Weights of a small transformer language model: a variant of Adam for these matrices.
Each number is 500 + 50 x the weight over its row's rms, rounded and kept within 0 to 999. Layers, rows and columns count from 0. Numbers have three digits each. The size before them is the row's rms in percent of the matrix's.

# down: layer 3 MLP down (transposed), 1024x384, rms 0.0392, rows 410-426, columns 128-255
# gate: layer 3 MLP gate, 1024x384, rms 0.0416, rows 411-426, columns 128-255
# up: layer 3 MLP up, 1024x384, rms 0.0414, rows 411-426, columns 128-255
down410 099:493542558528566441627491500489524509502428540477579483492529429524497552419505528545558503433566454426545432407531501439534590496493547537485458413509496481525503511545435554465544557505535531495561526522498494512483495486524459459509543531547432456400539492492522518454524550434602630539455490454466500482527474544544458506449448505539445534573508593464503432486461513508454450606458
gate411 102:520536573451562497461506543446558423565562510429483435517526505544411553581571536575563376508500501493562490509512598484363495467466492583581552509532454535621524522486519512581502536486516454509415540453512497448507466494555537590554495489549382453431387422546552516537470546504595459441462421553397499437497388374492470519475493548445507458542468551540471515523467511584525458497614
up411 097:531442568548484510429530498437515488526493443546528487500511526501468499520490616513536530614520497600503480547548499437404510518535479551448493558577510521517535505525449499499407411466584466508548524460480543505404473464471489525509440507435480497412550481449558402480506583486511469476545455505449520459565543462459377519569427479491458514513513514534486521475466570575516499540510
down411 105:520477496519451397528442536511456555525442543478567554495497424500425508417447472475479518545513474545456539531447515445534467481474526483503419507479490468433443508546568466455475458567526598472552448530590504517470469476521511446516483557472536475551554558510410560470451540576486569476481570527568537630522432510400511545448555436538560554458609476494530566413584505416472448561473
gate412 101:532464476509558520549526421433498432496485478503524457485595478464479504435469488507538527529466565470551519636457553452528459543489412533397499419505494564482581476478528507499579435488412476503447480493420421516470419498453526479491482471479522542466489564586498473505564512603540474556498540433527448513530562515539561368560495415544485489516589538673593520587437523513447567498432
up412 100:588440384577517475499428546443490468437522446536552441524502370514523513527568487512513420497473569512618520570591484512533505536490462506514496487505489463531448423558503517525493486463434505502607507595515552504530502526520514631510480597331480495525486440499482450567518517547577601565473606402435568476559469483532483477477449492493541517528529544465444580520449452522463553448478
down412 101:534501433517520451464469499525548573473492531501531557491493478551456488623429377476548552423586504602425479514492494470489425428517568426404554479612537434572519496497506474479485455449383536452477370561383476480498396479505503588490516520542569430488462473526477492564561562494469466471495510589530466486435430652460556577476567490586479479465507516603559514514515547465463498551527
gate413 099:443516539495516590459503565433494480571508388497450558475387468453450502574434498568580484465490481546489521509459566508529495535585513558488466520583420516500507559520531514527395579538578491458433504549508538543508488581403557533536577456611455494473548553461459546547503452521535575617515579502492491640513402419399561477519512555514455519515498530480560485514511505484478524475517
up413 095:403519429503454456485597528419512492518527513501505468505515491482520538496392517470539522522473405494488535448593516576481507597453540546471510500454415485497533542454452435461506548528512510475539495508569457619525505472553442398406476494499410585474535455512505431573541535439577539538489516546431488553446538553436510486517463538494529526490494432498527482556464480503548500499477
down413 099:431572601547537561484537545394540538451522582431564481486443514469458456464519519552482541499453466471410585495482414526538514448462496494357508482625452449471528493467593484582427518511497509487470504411537572479563575436465450463477483528447538438620623551463469607508432528511488464446588510500459491513500530532527516601459537409439440439519517477464490547505558479549370504567526
gate414 106:590434425507553495497473544445523485421525491462458529518579518478469521522519574543426553485407601501477547517467507513510542531510474613498502527480459468611491600443564499499467400500480562486502496534559518456494481460497454481522545533506449536522475557515492398527517440483486519523589518437458472470511568495632445392518441470471551500524491537531463542531447481505431496427488
up414 110:465448568531516482480466557467480464451552625462524449509514484466558473623364526482589536535469426515468504590512532540500473476399487509479493514510509522528420470424417527462463526544490532574460512525526553446552523511517465448477537492522530552488455486510591467589512578537433511501530589534491500527430502402436479436476453489491573497480465459446542474389463467507488439456461
down414 108:461521442516444598563502531460537497549501460523571482529514480442533531521482477355459446522515500500462489440459406492551423557442485488513455604560498519481502429490525490507476417464543490459486513563558489465443597566522541410517543495415496462558486420442557510449544503522465389546431448534513520485425460499395470507469494530465502524471501555562522450530522562527563524474479
gate415 104:519539471400482514618462515436487529427449525501479463433550474501500423589523470516486536504456579462502469501511470579461463463483547494534469454529484549547404489477436512549549470580500524466362549498548464452457472505515510502500520471545516476463390516521451466499498547525497520554545433475444421569490518533483537488493422481514598522520471519530482495497425499517495447460574
up415 103:611602427533537509517397444486581478448519466515449431438506539589455517452565449536533549470565442565514445502566450592421471488465554542504416491469510536414473580559490500557598428461581482476552515537444447599490421494443490550462508448426466468456537518458517471475428498525441489428484591528558532557507510389569556569519467427498588471465501512454519497541492438453588514515568
down415 105:482428415510541553526476446416570532498506444407439526585470393484483527559535458413502525554501578488534443555477521557434486531507579430431425468462501451513461500535444440599506502492569478568564495495487506427607488489507524498479496524474411459478447564583501487506511553459514518493546531508496481532371547513469463523549555448540495456599389481559552486549475555546576530507422
gate416 102:471483478548422475420441510541420449476566511509515470515552497506403571471571523452453543548567465605530563570395596448523549540495578533511420476558485565483508466530523627434551507587510447519407515432464475418510523457496465440493564541511575480543484559520457413492562511515444435537490576545506402630376455445446474555464505542457543568533462536503500507482543473473474398491501
up416 103:517425420502553521429557430510574501551523514429529546620448471539538520607436539513381469512487533490527456530538435416521483434532433579493561545609495472525473543431380525482488505470537415464565426504481528469499528523494522496469528394487467550501533483478450542519482505524466594459488434522461580489469533529524492480545520451547459482453402522464549572564517496463552487514379
down416 102:529495563482436471454492471515515480509527561561469504507570483518524532547388520482539468524588554565494520540518507536507482497541510545517443449449519587428447483553441503527498429479425466592520586559568538507596489497442434506459514520375496509517584432511396486499457493562478518451524480544592538479468484594468518513466412586471426383560430477587519489310579530468442555491523
gate417 100:549401513453494484491528522433489476544506533444546518551531556547490435550564556506516559438504463499579454473534498544471594562495388479467467488459435481544525408460521515544464554564555526545502512515563475533473496500505583419429459550477453449471518467481459500506490543470528566465494528455482486367516457482566461483483534548496514464530408561549389410522423544512537445406524
up417 100:534455504589464471517531515451437504442573521464476538464414502419469499562544452545570593616422383524447488564523525497542498564524500524449452517539491475443459474464533516532537451509375470495602489512421469463548500527533526517507514447545464474563440492504500469546486518589522455441516584603456491562498375446498425532541576519499504541571576521452481468479525495490451568613474
down417 098:515464474464524520421512477550476530576467475529510506522534523373573469484479514492503525519487513546497518413570506439500444498456462421535522518480482554553518497483421417481588475509431490480479431529524524512563564512438643536532429552507538466442498414495474485468556449466461457583521529535458500424479505459546512545462475498530491496463429567539444539491418531488525508450572
gate418 099:509540500473576503484454548459449451552560512546524463498488609488450476464527532590517437442417530540479512521441599550492479535484459588548508477450467482473424522480462532515519523501495622506484455389495526427458491504455429476510570536528523458487399515462486505538591472504493514526534395516560558479486417405525494560438581416578492546594448521504426481553492558543488432457534
up418 097:584532426510524470436531452496443445453509487434469422485527523523454509510487511516435549550511450429491483561574522473483560455530440489398502555535506539471619382456507533512553535477514519516482467468497514529533570538469486584572522523464490514471488546524499491542537409538526507567508535540537484545506550523489506500472489459540517561437550544465590373455471450438494475472492
down418 101:527497508582552506440423510519534530486516499405570528552440511473556514547586624546509419427533471542522547472572547411489535524501466585494412492477497567404503417502466502468572504539573458634532528512515561534397516468535505490450504441443464577501560469461594579504421522527455524495430450430576494498413475469623491526472477491598464547471496519455509513562430493504546523482404
gate419 114:499522461459497607516455501454491424520510526475483491446566567519436501495506527562490448501531556536604527446491514591490552459404496469425427420517478571509537422408511586483462443458493499448468557426581519529429494521609449541455467436511406459382498440558516463473518437559450542573535512431426505529521538530476551495600489508479451465506486517563498592567355541522461462516594
up419 107:533441508495408561493460465488417495549482522519425480470605546579458524455607489456521447425586543466474513421430508554433574447470382456414385550522473562477523503496552519594511515558479461434572542516531510435542502540582393557481468544486626463475479505479507498489574420460433575467450403478492486423431422600493461516518529472432431495552441458496468523468432528500435547486554
down419 105:534586525384567565495510552581522501464579481552505462633549472502442500454476501590456544559493485513629547452465466561528475588513515451531471415471552593529458539386497545509437446459449506517451453493539449583571575424516503560494471532517474423444539494592522475511517462505543448458537423488475561557599494524434507414512493517500485437548499512573502533496390635508593396515543
gate420 101:569594426479466544419508473473561460569601420427468514443518469524462498594451558566564434563523421483526501512538505532482554379446520638569472594469527510505545516521521525467607537468543474502470537418497436488480515511512394418457456451491550552449504442507449472433491451493544514523442526518507500484515438508430501475487548439516623487461517562444579622491487498567617381595440
up420 097:453520537511545504538594556546453537440512460560499520459531547422586472482460499445538491567504467505478394479536515393503520505508473602509561493474524520440455531508500498455504442484548473527587559439477442518472482575511482525441423352538511523555562503460510576498521451409584460580495510554498522524526606421453523470517550562504502494441529484526539482476514424492485503546453
down420 101:496464379451455451472405450456525443516547511446513458445572580562406485477448552487500433475467569586431536462496565553547455495483531458470497544465580500460498510546520441417502508537470528431517514503454496433536497435572533543439585488419498589499549484527476429453472563505557554538459461530508495471599439622403488486522530476506507555549548504498539483461515570438551447534463
gate421 103:542469503518435555428384479573497420508567523517436501486506470544403538438478523566472477523457398524532489488531569614491541485475419525457411504523488536510546473469529584549589542540505567439530522401453587471513519548529503519488555601458567536379452468490541542524567447454470483461468476423543433471539399517539517584518541434434500474498501466436502509462411455587517513428597
up421 104:485514569528449427436494527510538477540560475579483499528498448451517522480628583409427520524454570461501465504497490429441526485546468534541544520478480535560497449433422463446506496517576509548523510536476510523519502577426470407431532469558463431520506577477500513494550490470630543463449538493608503477608468432463455468374492535540510510474576528420506469590575452451568512489539
down421 103:542422446474410516493500526641464467516454469427554475510512475484527463568541557479446499456437469449423470466482568525386493485423479502564515545441475483477534572502525440487553430532530479515466495522525582533527484526560459514411580551498492580479485511497461584515531455553493452524387444511479491483488488396483405541437515450524532512464470526517490553555503452470490555452479
gate422 106:543498407455480562545445437491514463465487529424519446436534399503427511533539436511576505429577540460509503480397505597557556481449465567508448536415470428487429628568549519475489555603415454510475517410541451506447492425523550567507485475472447497400446532518504533456529466496562516448423458578529502398453496430445481617556483504428479466607399477525471487511421502516509472416495
up422 098:455558476440579506468576527480523458500490507556544540525588424569463505425494515596518478483501482492492464455510530518542491505526456482506466524576529530470552532513538527490470506473480486459399488525520482510464594476645393552448494526488473456448460487472550464458465454530436444522493513569434510454322563388563455452593564429445507572485450495500420588470499467619478486415518
down422 096:485505497490400491503507600513420483486470459469550485548481481545401382525472523498495552471447574580529451518525519558540470522491512478556592547479541593475545524470377530448607555466514453428473590512482497506384515385487514522474410461488466527583481474460462510437499468464541484487495587531493556463439508528481543533475554506498528472511523490494430401517439529476542515516467
gate423 100:464486454484565509541507450470472499601447533527495489492491497534484571503503559544458548417450529494498486393460482512482544520537437492478520424538486433512498601528506530460506483498571541563395598407533495502534501521450520503499444497455469437567606529548447516513521457445499523492512593404520430530471510510473496443555515488505478590571575510457502535456551442537517525510429
up423 099:464522535541445428544461429453436473436586535603515559449507433500594472490522445571483564590438503514578493473515452488527482475534558459464585420522473457419493440599489514467517458438546458509461491491476589530512461454436476429577460506615476532547477568542526531488432432527556474490510466510464491497461410527536522508556572485494509472494515575495479470396630450538674508446485
down423 102:495424452541569599589492537525496560540484494542528576503511472538449481498605534544558430447474516471490496529469566502469475555416487530475406442492565518581463483432395463545518364450585570587491462560438540537454572471502518548417485469432437491517567521540489511579497465529495510463480519541541580572518528470513596544552492513405509548446449477510574489600498507474453481477476
gate424 095:578525524493490528501486492343519462550549489498525406457440572489458530471431553573444532471447563557595607451561444571450504476527521475521555459494500533506494503478476499389574547495530420554496534490543447436410496442406492435563521526553485490515428509464486532561530571594466548525512561557543479539559441494471527488586451570553486598478538556491518565540431490594469489552565
up424 092:515422406596475428433552419403426536562505510488505536542497571561535542501482353557556575511561532564578523506577542550470475515562428546538494429446486449422481469495533505484534538534505468522574435538507596436527422525423512438515429416511605412398528533472391481566442515573433457572477558506464517536479495521524438515596410494503496432526459406477462445437505418535494522597461
down424 096:473507522457521554428523538541424573535470531541540475526529496486531548486427589457424476479520472493530608497554469493444511486378500442542477566455455468504495550389489464574475584441470497561478540504476394430526505457468599468426539491439523531376500482475596547448641554427489466440578416476552422510537552476411560510665483475497506459492394536471466475607527427426492526490460
gate425 102:593498429487542516492455467426520447582518514575547487512574582497506465431502555428453483489559488461509480496416538456489445530464492570454461425486424512523511514419477524496528538449621480458506494515516417521435510491470526451436493421439589525530512472542455468533619481567413524497494547580370537498554488481517484471533518556488438532484508454495494450589454498403529516506520
up425 103:394615487594502416489538434523524531414557522413589493504529473443525534533446436533438449332488438521538539623567460530456480529500435519505495423517528484521492540494529516581499476442468503561474476416474575434488518569456502509589465607454488447482410461467553536541404558511575585547425578549479459500467544422473591569571499451513439423450462488485589600496458499493519475397539
down425 102:587424459492495522471500480477446414391442529548551511522460519497497489580511469532606522552535582457511505490544516547561491494549486555545416530491476505528517453558507512552517467468527531500458611437515521533485532406513515657518575396505547545451515517597494519447439454503477479489478449514420506528541556538520471458497460484482471542524468516407562537511456515414456466553519
gate426 095:518540456569459510485462590507405435510471596516619516481550353429488612453512565519452500446472527509479502567403562464417608470514415525366468524514494470486529544599552447546480485463423526544507496467537563415503477558568543487588557500468531540498490527565573427496533438429521575462471412498533512437563540504521474509504489517431552463512486555496437515573504484468560355451521
up426 094:537566525406536527443518410567490468549492473567518510400472534472510532440531406485502456627632549508535353502430528545584495475470577534546542518531488438409465523448489492532537546491469506482535564454504370522550512455502516435451613492497619518612573527472457539475409490464570486464483578529508520534466563517488520536499495564542498471472513491481453417568602497586471512535464
down426 099:442532562503492493550543488510578520527465462574560452467534477412451443511478451505533431525482446511512502535520542539467521504519526425480464422477511511458544418437394499456524487494538581486447437576520548465496501532532500468588530525521364429593528452459569476458555473584450454483509589473498450470476460486437486480510579566472384476473411505522488529485398479439548572513477